{"num_hidden_layers": 16, "hidden_size": 160, "num_attention_heads": 2, "num_key_value_heads": 2, "head_dim": 64, "intermediate_size": 640, "vocab_size": 2048, "hidden_act": "squared_relu", "norm": "rmsnorm", "norm_place": "pre", "norm_eps": 1e-05, "positions": "rope", "rope_theta": 10000.0, "rope_fraction": 1.0, "qk_norm": true, "attn_scale": 0.151, "bias": "none", "tie_word_embeddings": false, "parallel_block": true, "extras": ["capped logits"], "init": "normal", "init_std_qkv": 0.0314, "init_std_o": 0.0, "init_std_up": 0.0314, "init_std_down": 0.0, "optimizer": "adamw", "learning_rate": 0.00298, "lr_mult_o": 0.914, "beta1": 0.9, "beta2": 0.98, "lr_head": 0.00462, "warmup_steps": 297, "schedule": "wsd", "decay_fraction": 0.355, "decay_shape": "linear", "final_lr_fraction": 0.05, "batch_tokens": [8192, 16384, 32768], "max_seq_len": 256, "doc_mask": true, "train_tokens": 165500000, "max_steps": 10148, "dataset": "wikipedia_en"}
Each number is 128 + 32 x the weight over its row's rms, rounded and kept within 0 to 255. Layers, rows and columns count from 0. Numbers have three digits each. The size before them is the row's rms in percent of the matrix's.

# layer 7 attention query, 128x160, rms 0.225, rows 79-127, columns 80-159
095:103148113168123108149138134135080104075110081102149186161166091072094147158110113064066122109149062139141130088117072099092131163133085131119112147083145151063091088191135138128127109128146068127169151197085117125142107140140123085069129108
130:108044055133056107154095130147130191086173110111141133146097164198142097138106117144134130045090124142147167122111129077099105136128150134125137098100126166074115193173126169116124161116093171197178170098127076091136200137097123113120089185
077:100121098158176163123143052219110064107113079119131153070111162190082073114132139091134151073106102124106108132115128119094122114151102093123086108137145103166163081137126150121132177131106096131131142186064135139132131180158148050119102139
094:138124099110126067156124130115127120128161156116137070142086136077092124170118110157188125104142149185137123138122136199144167119106164146101169111101127182123070192151114093105126131091137141194133091083218130144130107109103131153129177116
102:109121079096128127130143204105121143155142149140109166134116180116185042098166097133177117146113136145123165126123135145149127091105171140140118200152149189119154195102132134095062145121139153067106147109124148121137102120087143173144115108
087:077123156099098150084115149097092170155130108116092120106128116129069087139087192082152154138118166124146148144079170138112108159063195149124140176135126136134149139056097136165110201183073114161153086141065156186148154109150094174171088163
121:127087123165094136114134104110129142071124135168128161134172071156131179104139172122117139134165162138167112150149084053132077135168134119130116053075102111126112115183143140158175082094106095125148156126133051067076154081124123102088142130
103:097140119100128139087128159168126131181101158169139099105098115154189175102173171123076107138123121120097109149153092076177088140164075144162102149170106080116127114119069090127114115158155235073110137117152107120095152141145108151101052138
088:149105167087140133091098093155124147131115119151096111090140105182109162119054135143087150125160171091182120149120148176098138168104166164130125063120151076135124143176099087134176156118092145160134152168151110149125166140168130087197111159
098:123133171111069150109147106054172133086115165139090130097212081156097213097155127127118116144144093100140132165121164095141138151157083123145130104141180101129122089115173148160174124138138095151186108202141108085101171173150134083137153102
092:120138098111129119103182175160159182102134129131103189111105087176131078133173112103128123091111169079110131129110126081100109172142154168164100167108149158129181155112122160151154191191146143127164167074122141111143137201111143136077147109
109:089121144135075121113132182086137139105125185152140136127221145120103121144087161121110100164158107131147118190128097095128133162150089112147139137149125166060168099119058147158118115129128150113129119161131132120093187172137186131106081148
112:178141138115215086133099106194118130149128108129145119099056183050101106173160097130117104110155171138091134128123124147102119119109208131158143110149116125114151134093126093086178126134157130155127131031162137140135080137081144109066149098
090:096153160095097053108063160086147157112093134165132156087187163113087129173111175170162124210158106123083113193124142148110112126121142126131130186173134185082183100122096146166109129141120090126146108096117090107107103122091156140070085125
112:181177140094163143150120143117130072113187135079134160172083093064105134152082087115035150155143146180081137120105151123125149186116096171155091125128119122074157073145125109157125095180183128079108146184154140155138100164131126142160168108
103:104135144132097129132126122115135161109134118107074171093108072123145149141120173092087134130079194114095133142090157070116096159105095218159090106151137070137160085093151108147139176254097129119191072168089108157159179152139108166171134134
113:152113178143136155133152119114142159158126115095112151118078087128135137125148087108120109071112122122116136126102169085090114149098134157146138153155148084176130118119191129121134161212127085170156092128117190140162149137150116112131144127
092:108122169132094114130142118120118152093217144070129167120190053152121111155164115106092204122104165145113107096128192147098114078116135157120124207128069171094148141093131134104120170160114084208187056111149121167172098124167152128138111162
101:069144136129115137126145130147132153136136103092133181085204084183079130130157106082079131150150148102131126130111135183144105068120109088152123184207095202141119129121111134146116161129159136148160086173143134134192136102122097085131090179
087:083105139100122132128156166144104148130068144165160194137175137118191218081170157101062088092144106101152129130134094045154106197166083111123124105140119124118094118164090146186124110069143146114105177141128157092105172089088149132096130103
110:123143136106167099107164109132131134151091095089115197095133136124063095175146112148103191161171176092121101116145154188147117093090143114165131197209124172127175153102139113137120140146124112176145070091129144103190084094122135168149106079
122:095155093134091147100117159129130124146151157168124083171125120133216176099169127147177101119112080132163145117097095076142154145138109176145149048097115138153115095128128158167134165138138110081165167124115104112086166169174092128083128174
113:100125151102125126096178196144134181123092134133146128130174121111205195108177144112061098119125126107157115144145114046107109148143086128138139066116117129088158109178070187167116098058114139072132169098119077081091151102089151154091117137
125:123103152130111112079131158168094196140110130107157086127069111143196139155138151132126098115150102073150149070118128102107086153111131146122163072126128139123104132163098110162123197135105119171123152122083115123076166125153113138071058179
114:101146143159102094091117155144080190064114150133130091150173107105181181156166148124097085102072118121124124106146151107103088147139109183147145069166120143081122139127110167143161138077142134117173153158103044080104120147144149146050123144
108:179157162158175108144090049158170139143120107087127102181135140110122144149153145152117120152072123158084126168167098125164104088180074093119145104122152079128126148129135105098142054086163165129131086114159136109190125120123119182165147132
108:093110140153109113112199199121083150080160213137130091094132160111174171127170106128113101132165162144160131095150121151148126124130100150150128105115115151090114166088091127120134139102096117096081181136121115090092134111136139168077145139
108:112139158106101174151092148080077161116125143152142150127158135103127149158173116091147103107131086177147169092110154133073137183127167169148110186098107159086120165129106143130148119118152098142139182122069159191110120150128084100098117134
107:133123123118101117092144130133176162155157127152119091102114140090158074129093170181159095114075150105109143136115147202085110076129159162136188146177098111172072158091134126156177175135093102131119098072111105138108115118111160137125143137
105:086132085101102112120145167104146110142174141103115130099087142104151111147184145102178136161130196135131119145097110129143103144087164156168141125224094115165161139096109129136084161130135137118112137130131131166082128154079138158096149088
111:113135113155085160129161165134132167122140215148132167117167104115148142083198164099081074118123108097129123093138044104120109165188080149172170171183090139166098150102115154156101159128184169163141145095171112117125141141085161081085168105
100:148127093146168165103129104158155113131117087112130095095126096142100109126092164156057147117085142096122102152142139116142104141190098087104140119125188061176108116111107123145165109152128131157109084136094185200158150121122170128141094176
100:083183166130105068127099132064090165089099169120122133162184135114100119188133114098194123215159117119127170116080122162115171143078147183166103153156112141075136117110147168108097136114143123105165146147116111098140092173153081170133158068
104:144180150162167140134122033108153108143083083087166112105169106172069165174096125133088165129059146086109104130138118154137146140174088133151093114162146064148076110115148130138145111138145120106130056162071154173164124147174118107140157107
079:137155110118148086144138122127088132058130100077100146146148129084080111188086113121180160158146160114144175050080144210115214109076156132104115127118133162109117146088124167089136108059113092162134160135083104143177046136107120161129184100
087:130172103146107141129131184086174127145124166124127114158128117146161121100196105150087116125091076122075089143174126075178091127153082131144123223121127129150125141152166106113053142136174179123159115129152154107113153145109145118122121093
098:137044112145072100156163127083132120086145104111156105123114135173085132158132099149144101067116137140146114089130100107154163097129118088103139047046115150099130145104124153130222105068077075152102176073111101083128164117120184146086158159
104:107132124137085146155128186126130141121138131088157112132103139046168115156141110088131086115148061134092142162124118032111105154111076127110155098181110183114159090123133134126065154217152124132176093111135179124119147179074153138074086154
109:106124084125077100127113150107154165121118117139136101159182165148117144121111127158133116124124113130126131178124119146129110128134146131154182143167143247101079211154127127116103169096147131150177116105138129087099162142105157103110125127
080:117149120082109148100126156144129095206109130132144069118087129104181171092198120116090083131121039123074122125134122084194106108129068142126154148155140114157134101121127080136094137157151161068130131121129152114097112140117116140091101114
107:087172123133089130114139194132107174121159155159087127130159095073108077150091171074119104130149191134141139165117119117111118151144163157155124133094119173052146138107057114119143105142128169102113147133150129168138153161146153124094133149
085:086147131095088097115074147080114200099150109141123132197181125115102119126059137131144129174122148120140213102072138181108138124122138161163162151170121173096061161089146166148133106110158119146151100120110087090142119141150089154145173102
099:081132108137090135149125168152119173160168118140118135207144116090153094097101168109117093093122143140152171095108072119105089146175132147120184148186131173114046142130121132147143096132153174094123092113139123171136147159151135103110165137
093:107144153132093139100160165028159100095108173158105157129211071154118167088163132154122110199136116121101074179178129122179109135155062151131113161160147108148150093145133129122110148136159114079170109181169144077082133143141152154142135093
082:118115152118141146101129159173099158199132091163138126133115152082153117122123195112132121140134156118151157102114091151126093124102170124138155159174109145118120128075085114151154109121107142074075105061115122173122076087124106155118115149
102:144058126186155104159177102132142105080136096141157191145129093164137160085135123149141150116160110117174106120172098072127118120129122092094117077104100086153108101190163158135127095095132062132099135137139092045063131078137120092123154132
095:148154110125141077191105098128113098094156100053133113152091163084080100196057074120150162069099116132124151088093149154111197157072132105098143104101135139115116121113140153149116132142144117203144136168098146183200127161104150140161161126
101:084108120091103113079074108098133147108153155150082117103180129177064128103068150162135140147111205155123105205123181181138137143140139200139124113123179113154131197117076131102143190137112161158150084152166121138133168133156126170192124120
075:139176113188113095175143131118136079091101108111169139157118132124174169146175096135103106134134048120098086120193075063158112072145058071096108140111109110119134060181174100133106093113156120096133166165121088082113094126083154102084134101
# layer 7 attention key, 128x160, rms 0.222, rows 79-127, columns 80-159
151:124144114195088096178120127155093147133125122113130096143159132151180190128195095104126059125124111081130131107133069129143098121096083124162138115144133150108164123099144144138156143114098131113145193161095078069183077112126163139109157111
110:077177050165100120109073102146142142158173051130128126110159153164125112117118175146126129104072105097095113111124111137174103102141115114123150153128156113135099150139114165096102110094111158131176142139125097103123112143089096111093149074
121:131139126187102071123117145136094182094093150095113183160170077150099146147132093132104131162192125100136150084093114133112114123075123140166119124147161140085157082121181166163109179162119118163175104113131119101170187174134108197141115114
141:117061122093147156174097106112118113146142131131156096061075194089119111089167154135137154058089122148151153151121138093102128129201172070113135118154122124143114131121093123116165083127124153165082117121141116158121166122134169072133117137
131:123140154146159141098161110151144061124136136110122198151100178108090048200103129136180131143114191144102031153156108168099136124100158117075090137141158135071101151137165106147155128078170123082139122122081108165085079156094123123128157160
111:087149106098117117085105136165132087154128080116131150109111151109090066115188095127170141093118138096080134185141105127111158120113157158150135137104104114162182145144152078123093112132106129058112105174171115146232098133163189102148162114
108:113144098197101118128133146159133165116130094181127101154151151172170171109088109151135079129168110081119159134152127152153123148163058066096170130099095143136121153122098173126036118162114142151118156149159118090150114079095160119129113090
086:101171188122111156101166128102102135111047196080118147115227122087120131128135173137047145180161107187120143094119124121109099163167163146136115154164131126041131107135181115130132133123159119118167153168148129104134170167142129110096106119
102:097102065152099171078104119150097173116128121199121048100137150178107109072123193135119167100124159093100187123104151158105117104193146111136174112124109096201190119097130158097118114124126155152118112120156164149132153099161099140125183115
093:189105113144123161109109155150116160090099152217118099135152123132182113117096075118108121165161100114136133083120185145169139128094091114140121110141139153154179156134121144095063155151159108196199120131161180138115141125118110177143081111
114:141151145147141092134129135158133162135126109098110184198131106132143154164123124110137116180160111182112055064156086140184118107107066097111124146148172147047087161160143127074114106135126121160161148140130111136129079129058080167112105106
115:105102217128122188067087135129078152098116127120130102091176143101161139093094089157113106181136101159130144082108137123123146172128138184125137159157128141104122134117142124138116187113150117144200172194158146119108130188138126108155084077
112:146124135090143103171136117163125142193136117072076124126091062129120198113175162147099101102146134138130102121124100100161111135111107109114109155164129133151126095151150151133191081183079167156076133039131088161149130144144101123104135181
107:124067255169102136076108135202122156099129073114145127098152132091123043169127092161143060163146137165097113106127188120142150187107114091121123150151108120109146157145134161176087124120138110143158134142137176133174122173125125133105136139
118:145169133116163146137157175113155145162127102075115125144132068134163229075124117111086068117153116151094093156154076169174119128123114106149118164107149143125125103118126088115165137097083130050075117176145079146099092112169070082160108141
107:111171101114141127131117164170122141150141091088120132143154032125119148090151090039083121142169113129096089142174099117166108112082119182181132135123124137135210124142094090069109124152114129072145142147157170154229103114130094130123075103
102:164106077104133087139113140155154115176121084137084112155096093173110138135168117055180111111127116079135077133152161128191098068029121151139109124106123119192163123137088138093128116184073113116102105098087193138183078098156126181106119142
088:141113138095154119107175141143103103163077121113072151160123159122104171103158097184149131096168103105142154156108142148172160188091164101099137117137138123085125125175093128171120069105177152126107178144179116073074108093111099096098162107
091:154079141137123162065154102113094146130087133158112114144188119167183211063179094130100114075096105120187136151097163123132124122067077105142127083158153100075129111102115140203093144138160101085167169127178118100057088161116175116096136128
080:137082035128113184069123119154119057124080179168124188138153165162113124125151084188136095157203120082134108092136135100124144081104134131142086101146144158093112140120163157129087137122132136103172153136109135100089109112056123140134175125
084:092125167086119142091145144089129183082113126191139148130116112123141163113155055082166117102105148120105148128118170146110148066128164189119089089161139143097118100143087140078113144177127140111116144122147113169142183096179100168147165142
087:143066083142093156128123128160114129110119133127167138139154142155128135129162148128071090125130113099083117132088130098100104115130079037153145115129151161102127150162207118119093116085154136158149145149087151119146071104069166072090145077
098:105079108130173193133174100141090075119060162198062131122110140155136137161120127156151132120205110075155112099136092147128170138097132101077090091117135141146132121098148092155148129158146131102098198128154100131036108137130104136109141133
101:128133133081088094135066119167131102148092140041134127140151169153136057148128208142124121095064130116103110156100121117123113080062205138106133132131084133117157117159121123100104121157087151078162143128102135154130094129115112134050115115
080:137091125098057140137100122178120157178111148130171129143111162164164093141156145154080116112040130105135139178151152105103148121071083158144094156103091139135148089129163110110098121129050150110095137099102127151146143064069167082086128135
110:150186160107075135086119138055147180122170122121109147138150081173123164085116092123120155121105097161107132139086173149125123109148087193186141157131095113182065128139145165149146154178151109129192079135174117138123163131169086125169097168
091:120115158160124169137154161211109107105112129102112105130078169097110071222125185091103107159159231145074110115132126125086123121123156124085087124113126133066160121082119134061145109086108121151109123020106094177153121139049098149136148102
094:148117096122124109158154116180104098149128107147117142140060220105136098166160183125158127110115165088109111135146124116116126111093165085063118129112102115117165108146147112119169046090100182131067149079141062139141070132080184094114186120
101:176153091112172042198102076176158133116115092078112143132138092127097124132077151142137167107084137152092075168134097106188119090105149106097134144102097113142117168169077108097084104143134112103100127163115155137108128141133126129085095129
093:148085162140155097084142119117148110069126138154087093094040077088119088123103147157137121084153192135109140159093118118072150123109198132096081059127124146151187160126145085122096118156106105119063117073167121158119128115143079149157126182
117:183107131104172070143140111123153169082149146142130096148096115113158189087091125152139139121155092127144149097132134065122116111124063079118137067097098166173127151156089154080121108195063119174119185132153106057118122125131136144151048106
082:157147099139177133159143200127141147157121101070129164130203073175150165121173099105093151185149063142113109090158090126198105178159091145158139215142154117102061134124127119115137171149130088153189125174120193090159119150180145151117091094
084:121113157102105132107114118140128110113197120179130124119038137054139085135100132122179082116124170117127136170133175111074159097109149113098114067106095116156156114132114098119126049072137146091058116101145078179132117101047115105140154170
113:132111109166124080182102208124161155102178150118167105107145089102143158161192115076122124147147077138143152075129163092170125065134133191191120155106155168131153146128088123110108155162105119154152118098160111106177156078057125170153070094
080:129119100104165110142132122176150133109222113168114128142024113097155110124117128118159125118127188115123114176138129085081150099122108108112150056101121134168147150127130097092136081099127177108073114042151061186128103094057122122156162157
096:183115167124123122185130155062119107126056172116141157136189124113084118151155106124120126152115078173140093090124114173189130136109146103127079161166158169036097166145129165154140159117164063176176137178103143101051160130157123131074093110
114:127167082092131106230096120104144112141124115088142155159132112133170189112114123127123129137127060122150113150138081076182132137156078091110136142109178146088066136137114109128119137152149150157137152134161065086098156138090117145125104102
082:159100190052144102149092114121095103163089118071111133078139092116131143123166072117099098089092063119123112090093096109176112168042154184148104166179132145120119113142124101162163183115104109136152165138090178171150070172166143117134045115
112:112129151158129136121065136123106112178103118148145088076129158129088096137143108151132126104082090108149136074083133172149150142111172128128111153190142140108142163119142156162131160104144098217200118166113137143122128167146138124077120083
087:180161145065131125199151125082113074159030199047126174137172097095109121145167142135073145122137126160146113114115086143152108160095168083140093133166140132040131106127181087176159136133170100116131149177125150126103142150201144124085124141
112:092143202126121176105092141157066154151150104102118111133145132095149201065129103112112107173132124148122129112145086117138130142142124190111178181169125141084100103133126070104138128093158132114169156179156091139138103169105109078139105091
113:110136118109140146112094108153144097160221080147174138101061173091094065128066144135162149116084127118119131190147183117115171130142166133095128108100094074179120120143109090118128071081131156123109088135120109206150122123102116061134131122
099:090169146159162125149123107170103127169166084107132098118114154142128159112118112098163153134100087106122129128145152091125104144120147204110171177141113105152091102124128069093211118113117103119167150190075134145183085145131150066114099085
099:150128225131131151110114171081095135074065181173141148128179167109122090142069101130138138167150114164117125083118179204140141153133159091108101133144128169040123152127120172143090179125173092166176131189121166136072171135145141147127070108
100:091163135100148123097163089166140102164130082101130138131082143146111112140135152154171125125108134102107133204157133065077121161143134161112147140109083088181147095124155062149162084139109138083066147124121112130200081131139184082122169158
109:111094089177126110157127103084139138076114136171148083157134195220141136166065132138158121122119126105148153147101157150124132120175091099099149093083117139168087146120071224151051158139115135162103139109089166097131131068121140150141138124
102:118088059107131116164114119111135140137206086115164097105102100128156145102181126097117134072095121134133135160112101068148132092128127162171137102109151122217132137120099108105171136115081139097102096115135118134123119124135105126157129153
114:087143146149124178043076151125088140103125153130128132086170180065076062113130158130119188128129151180091150090133155186103158096161229128129105103156134121077174122136122153082098148105139145137170116152159129183142187146117112121126125104
102:194123148113099095244154138069118110104088163114141134150162072144125166152147108100085090138122098130149125103104093129187110146124073085114112136146139174061095153124114169181121142135158083156112155143087146058093133112161122147092120132
# layer 7 attention value, 128x160, rms 0.227, rows 64-101, columns 80-159
115:117129169078162114117161104186138116113158165106097145081078135118186062095146139137129165111161140028169146093091195114107122141124195123126170085152092105170074113144156131147032159152128180131086167073137145105158123117157163126155110111
069:124092206162136170095156107153140066124145120129122121071121119102073067087199154138110086127186103110134139138170167148112144149118182077116129137160085131145147100127153113136102102154108178127056146090158147132125133127130125134153147101
092:150122109076096156158023120126125167142117060141140092171129186132145120089123161139112085126121129175051112122146111141139124130125166131117097100121093142102193121176142152171095096085120123090123135156109118133149100138140116096091170128
080:136117053061065064135075130140122149165150154155123124224134148175072194109177145125084117153059087146117109102088124174133116169119116136129091183069119124069122152133097101107057110126156102130094086134099107178085094130101196107168115137
083:136098136101119131100088122127151088155117116139172157081112121059114101135072134120139124081074113122149146135169164117119166113121110126121132039106000134156162132186130167191024096191134180112105169073177124089114154098120105106130154136
075:126083092207129149142174107149125150090163064106119096133134175079174148100108169127156130068136192153102144170112107137144131124123132047162132068077161126160140118160090111108101135097076088105100119151150136038105144106141144159127132134
109:124157112128084197127104116094122176135129044129140068154136199136162155107117123114130105164101166143081110173120117143123119066143161143100118055095156142123193123151134134113140121079090128072164132133150178088184129118134106129104164157
067:123076078207120150097207159150113160096146121120108074127166184134147093139082148138098115074177147099097159110100074110136117153099102087168136168102133159150118170121108094083107149109096110096110092102155115092090103120132149138083147131
097:134145148204076142136114121088134201101125113143156147125151142153192193119137111148099128082104178127113104199133230138123113105107163109180126175123144114110129108111156133127129141097115151105166131100151141086158095136108175086173170089
086:135108199098193143086146134198135105128093006136101089104093138045154104064107175124141123086168141119120140121150167156117146155119155107103144046159102144175160121174111129160072128130092115096066161077131140124140119107139110120136137136
062:118175147101124123176065125110136167145103148123108180125135144144109099193122072138145134115074120152139106153132164092126108062149096099118118130131107096137086137146134135105144106120195135137169157117145129162118115164123180069165151135
093:125112153087122123097105156156152089141087032129095090129141112081118122099071156128097115085092100111126133107132149138137143107109117156077137008063054159137194147195132138157040107133076195063072165087142133130144096090106112144132166126
080:142108175101107143125068122124167120123173099120149099126100111121120110091101175109128113109102091157114145141171142112117149136123120131090131028103000148116160119205072164140022083166125174095060174117159109104107142106078051111090191151
086:113186157107157153156060126161124137123155144113087132122168136170154115132112055149096205194123157086160141054103153124118103133148064144110155118119100132181083169152170105106098104117138168110138104092164151184195123103155141176141161129
059:128138184026129110127029099129147111176096101139135211106090125124078128159131104148109128162086108159151104109147195126119126121147125130120115131131051096129120109169163159162039115166205154124145158110093158152141113136113123073163113114
114:140151104150116099130134116138144123149223211104160114121120127098197129106095092109155123092169125101145144142132175107152137153126168065155120126106141084100134096031125110123134107172148142181146139119109154178147113155059141157170105105
057:131107107224106185150162138110117175060168172136137076129193118183193175085104135128152141075159199113114154155118117140131119124117115102155121125132183146131102156104087114085216131075085113113138093144151121108137141110137113185102175131
106:143085207093132152088097150114146103145131054153140117096123089088140130045073207118107146085125117120147153147157210138136145125128168150117119127159119139108109128109135146164160087142091163160070134139123092152149121122114062132139157106
116:125132118111067120094080152079138131167110116141172157156142141241167153113089142129090167161120094129111121137133167112138136094127136155129101127082113116073170122075163124124112097164127142125147108179101164138144103122088117133124172100
074:143160155147122152158117096166143142119153094152118114147087174095100068123167097138127094144122122147116095111155135139121142087141172066111110162167095099119175078177155130131099101082199141146144167085162146154124135168123137051156147129
109:160089121146102194097145144059120120142159200171198089139090122147094167098161176111184122093120122173127127186155171142125159109120189091127088155111122147060160130074105145117203111168127097191101110137081140145062168122087110108148118161
088:129146105178143103145182135095106174101114202122125168135144110185140169150170077132133150150181152112130126112103106134133108155137107130167127239158234124116070144074121103101225160100142055169177070177100128107137138146151168141112083130
097:145074107073134103081151156122122076186145191212137124118070107158055142145139125135131143066171107163159147117130169139134157154121158107164096213129137108106143131043111109125161098199184114214124091099074133186072133147133148140154110130
076:103126109126127115090109145116124114090185073100105133143145072181144228068103119111116150125172120132133151099109113126141131162126090155116121096117146139128104149085064103103079113136059107130120126158095152132155132080088047182096118089
074:150096167105093157098053136109149153121173135121162121103105123085121128096075176112122136078099139141125160165149169123115144110122123148144142073075021149122139142191100155165031073148119171095054136125139100054113141093097094091122162119
102:144121105157097165154077094103131173148223192130172173097090151096091149174104075124157136092097178168133137179145155118119126089138110099172125201111072087148095105158088151152097081126189140162156123148127131062109152137128140064141116114
103:145125104174091084155107098147140105138104202134156219138135138148129118151164133148105142174121111075140112128149145125140120173112123100159126188114098082084077091149184114165024129146223141128124116158123126099099109161121187117139156103
095:141099161101195072088242142133102127141062146176146118141088119093118138146189124119144123162154114112133118099105122177126139181129168150172133197200216143109164128079141124169183200124123049144133118115075162133116144129145148142133048137
085:120144142110143151131121150150098155106137135148066051167148163197140149112171123145120135162179165125118115095089111163133094137124129083138124168136234125133116141075134069058194146076093116125126105124079178192140099139139144189142130125
062:131111108250133167140235159112117122099145148127156085113177110152134141098101152125106177121141158113145147143137099152125130148125106132142143206119193170127076151091137097089228126102095110145120075140159095129122132136143147174125154131
087:135110053128100110112131158090129152157128055143124103102112125059092169168050109130117078062122125150108126165112108123151116076126146208166113160085182106120169123129086130171134100092082169133183143129108114064116097155120129121130097077
057:112133149035128126101085120117123102144136027139096155128081137129092123136178116125130063178116127132135100106130149142124123066138156147081115109166098108124120107170121143116063157132126174135131177100093170153182099129117112110175060135
105:122146177195096102134162108111139157090106136093141156109171116170178135135142159140086172162063154077137116173124178137112113115123162161144164114123164129116110102159175142127117159113115181089131167111161119066160117120128117118140182098
079:132114087196076160161141099101161139114145141085200182091133124085152118124087136113149109089070104176123138204182131103128141073115118108124114107090019129113142108170096164151083098153161127139150141125184096056074164123114116070113165131
118:148119100216099120137149156049125163135090134151156131155167095138066199164121117121124093069111108180100115164151096148144134121125118158152100223138205157083169142082094130123255117100108074157189085175123082106088126154110131080120129115
106:116160089120111129152061083119131102123118128104130148118190174103177127115095143142119145163097163081121128131135115106131115127130065084085140002127053110143076098158174141140048121160131202082106151106169126140161137110097106180096159151
079:126125075126110106119113107122158084173085129109189199098137125041113136132081149121133120115068088145125129166173130128130147127118090138108119069111020128108132098177135172202019099188178131113121140108156105096095167110082119080089139129
083:114137112063142090124062165160113112177101102151064101139165135159105177145099099150064176118129176110153134057083147167146115155138102163127134149099195126163106164089171084116121114118099162107122093083105149195178087114146146180156134097
# layer 7 attention output (transposed), 128x160, rms 0.208, rows 64-100, columns 80-159
108:106126165069090108121088170144154147130165136104097187183153079141111130130132124034145135119182106190144136187128142146113133081147138145088077224183114153113167138078117136120096137108127123130145071083163138090123151154099094106126140134
072:145138074107029149132134195113200176167080131110132151180116121166145113126149122104146120109139086136173152147104083132161078139158081170105140195191129173117159135067120137195109148152122155123170188122214150115177145128097105117134172162
090:095150114175172125133168172128124161112177108094166099185122166113178125120170141202142148101107154124172172131119102089083126113145119138138150089109158142094123091151153150099181065154111136100099138165115102154124111129168143176093203141
083:122110164168220184115154105147101078069147103093106127107128157130179127146111173116103095141120185107119128058119150100117148115138152087152132124093127148118133119144151109151162090074111128158047168143094097117108076083079134176093106151
088:117122108130170143148149173179093130103141108108116120131144112175116154121127117139119152078147132153138156143056069095108108182204165131090105181153224096145168044113146065137133202165137127144153125159129154176149114178153176108098129095
079:099171125142068142088138166127137161227100128142163146152096145101125131150158161096135096164171084121190209129094085087142063133155129185157105155196153145070145130087131140157122150155121146115148082061131104141142129215164095108108171113
101:102162129155172124077170167104064137176155111123146112101118150122124167128144158193144116128151154109160185105139080156123127137088123119177130088101123148128132103182110129128181078162123073105117155134107063163132124137159119187120193130
080:122162105135053131125108167129198175221101099135152168138099159123147090142134136127137089166150107120155153130115104096123060118180081152126156176195094175088121147108121148191103163141122170105126083088159109109137131183142135103117142127
097:155085080135191116099144137104139113171135131124138138109141162144171168127195135152212140132145127118144164153139112156135164101095136125094128086089131101166102133178087087105184130202160097174132119173085113113127142172188131139080145132
087:101139118114060105115120200119156169156124122113134175209112099121088111132131100076142140115138099144160157173083119085128094130137115179104098133191172141060150127116146173121107143171106143107172086114190156145118128180149086127145131129
069:146106159130227119109138080126080076087195135144103098093155108126146179140088107111122177127166137130076108109125170133154205155124167047133088088069129122150114105152138090045146108114139083138102151127055130126085125093152140124136127139
095:095132115139152147116109199166130136162142079079118174128103085153129122137115106165152108105121116156149154131056122104086076149191112131089112154209168139084165075144114096169154178210121126124109104162147112146130133213153170165121111126
085:093114052135166156148163179156085143149156097092153124194109116192145098105164153186135135094126144142183123150083053110099074186199164135105110183153210116116145065096131097158130175134148117145128142148142166147138090174147168154108139136
087:122122125083158110176105107111074084141154107115125184167105104122146129104060111071168108169103123168076115137137174157116113094115163098132106120171074135119130090128158130130133102147136113141094144094147038098108143121114127139221179123
071:133103158129227116143141112138083073021177137090103096137151107142135163111094123133119188115128164141084089136144145110122199149106154082105116098080164090172138090143148103062151105129132097141128149158090158132111118083146143144119105138
113:113117112104129146168139117159165124112179152165128095115089169134140107127184101142167140079121136171145135157175096133130087126070156199113121180143089136142175204082136110128101132092110171134078200068142090175143232140066147123086149103
072:107142079118056133141115144117140157255091121166174170146087146120137101131161145102169085152100085120173185121121100127126051112156112166151131128180107132092107137111112167172113143150138163133135118094138105129129142180154110115152166120
104:086069073121083122178119132144175115167124132087157153166078115141104106118152100123209164042046095144170143164112129053073116156106122170089109087165139096100126090177127172119107147212130170141169130152129151155114150140147143126134096120
110:101079097113188147128127183125115123108145103062148106073113149172161144135154135227132109126085142171147122117167092128099168117085109096089174108120101133156131100190088093123157165190121141158087150154099099139124168106132198164055135138
078:173147134147158167101186140137149169094152139131154072136138162126200159117188139177101174103190128097133120116151110141163131143143150094120130139117165150151124103103156074129143070107138085120135159149127156165150115094108111134102197174
106:089106074148097177140164165167117139133084135151143123072109191165114113150178168136099114106104107091189172058153043112122101159102127141165127127102155122115109134136117169151089151135165124172140253133130148184144145078091125132054147106
089:139124144118094095111108057081132107135098158176117127100146156091092114146106139064128118187115106112076114115167163166155179088049118122157148087074056133134081197131139179083108105107135158140134106104114121096118125078130088101160105107
092:135085119126110156183096152169192116078118137137150128092104171159122110136136102090075121136102116119150114110186126056128111133099088128101146151115106134111135126106141170154061161111104180153127218123155168143127148108083125089077086123
078:071113099081135143135110139150091122161131113086136153153092114149077072108145133163144088118038141151127098134180131143116045107080135155121149157153123091127132141091124121155115177146128160157144078108168153121136148163121161142165106114
081:057091064141158155161158166161098118188140097111140144159078142161133101122150156146179130107146125149172186139070032074060078178168140147110084186158201109089136069107121120143113174195169135139152133118111130156127116187172181126109122102
098:110108131126198143157162083156080100105171148148160078115100166139151149133166145119152177124182151085127164141116067081115136196111162118151080174070179087139139069080142084074115124104160127133145158096065149156144113125174159077114133101
097:197121140135155125112123116102168124065106147079107120131149137130203152122152146134125134148123139180108108118128134127146176102169161118089170156101120135175135148125138075110172116132125161145103113144115144067151132113112139113053109145
097:150127167134071125109134110112168145048075142170091113096165148098057128125127118092071134120121122097085110098152164150129182081040108125121164086094107121151103221169138176131117112096129129111177122147169138126137132065082070134125091106
087:125142146106080128117103137098160130176137128152146166144079141108156111114120140109142088182098099124131133110190172119127096058095082134145139087171036177082110172138125200150125075128120123120110169083163063095099173111099088157165163150
073:133132077129036132142099123099191157239057119149163174110091150113138097148143133100160074161117087116159157115099126117128069119141101161138157136175084137099107141121109157191095161170132160124145105109161101120142132160113111108144128123
087:139123163174209132121117096156138120139174118142146087056116151107113146145153113216171153094154146103146159156118147123090150179092094144107125144071139110131156129143097065103141125150136130064123120150085135165136126195189176088110052099
067:142143189115176111091123114124074109022189129098107097139164088147107164118109117147113176102132161101082093157159169140146193152081146116132114106089132137183152111151128126077144096095122081137132154174106175142114121083121113149134102135
100:168088092114174113098126137090126124176094129106125158123168098127151156097172149161173113125122114149164120143103134180130182101120148098095124124098124086186098126160055071169200150191166093155155071169118143061143126152156133141126117158
082:128126096157166140119155131153101134157116138123137088113150146162136151155157151167125159094177165115156161136079055130148107221200173132131118167102209087170135083085119062110142190140145125139128093153071182168142087172178155099071133111
110:164106098182158137115143071134148119140076130172139085049139182102116109160141111183137134121100111060105127099124119145147170158084097093143161068040141096139081157168120124129141134147151141130129150185086163149147104119162155110118072125
101:160166140111139124150122146125088140143140102078149112197096105148160166069114143135164114091063151191159132149109127109138079104223171178126117111186135132150168097131163097116167127089107126127082119117142077122117132165136129142119191130
080:136116127156186155144162141155092120081104112077111069133137128155110153116115143163122157074118185155143133124075070106134128189194171140101136145089214085179152091117148053091148176131131146126125097165104171169144090143173169123063117109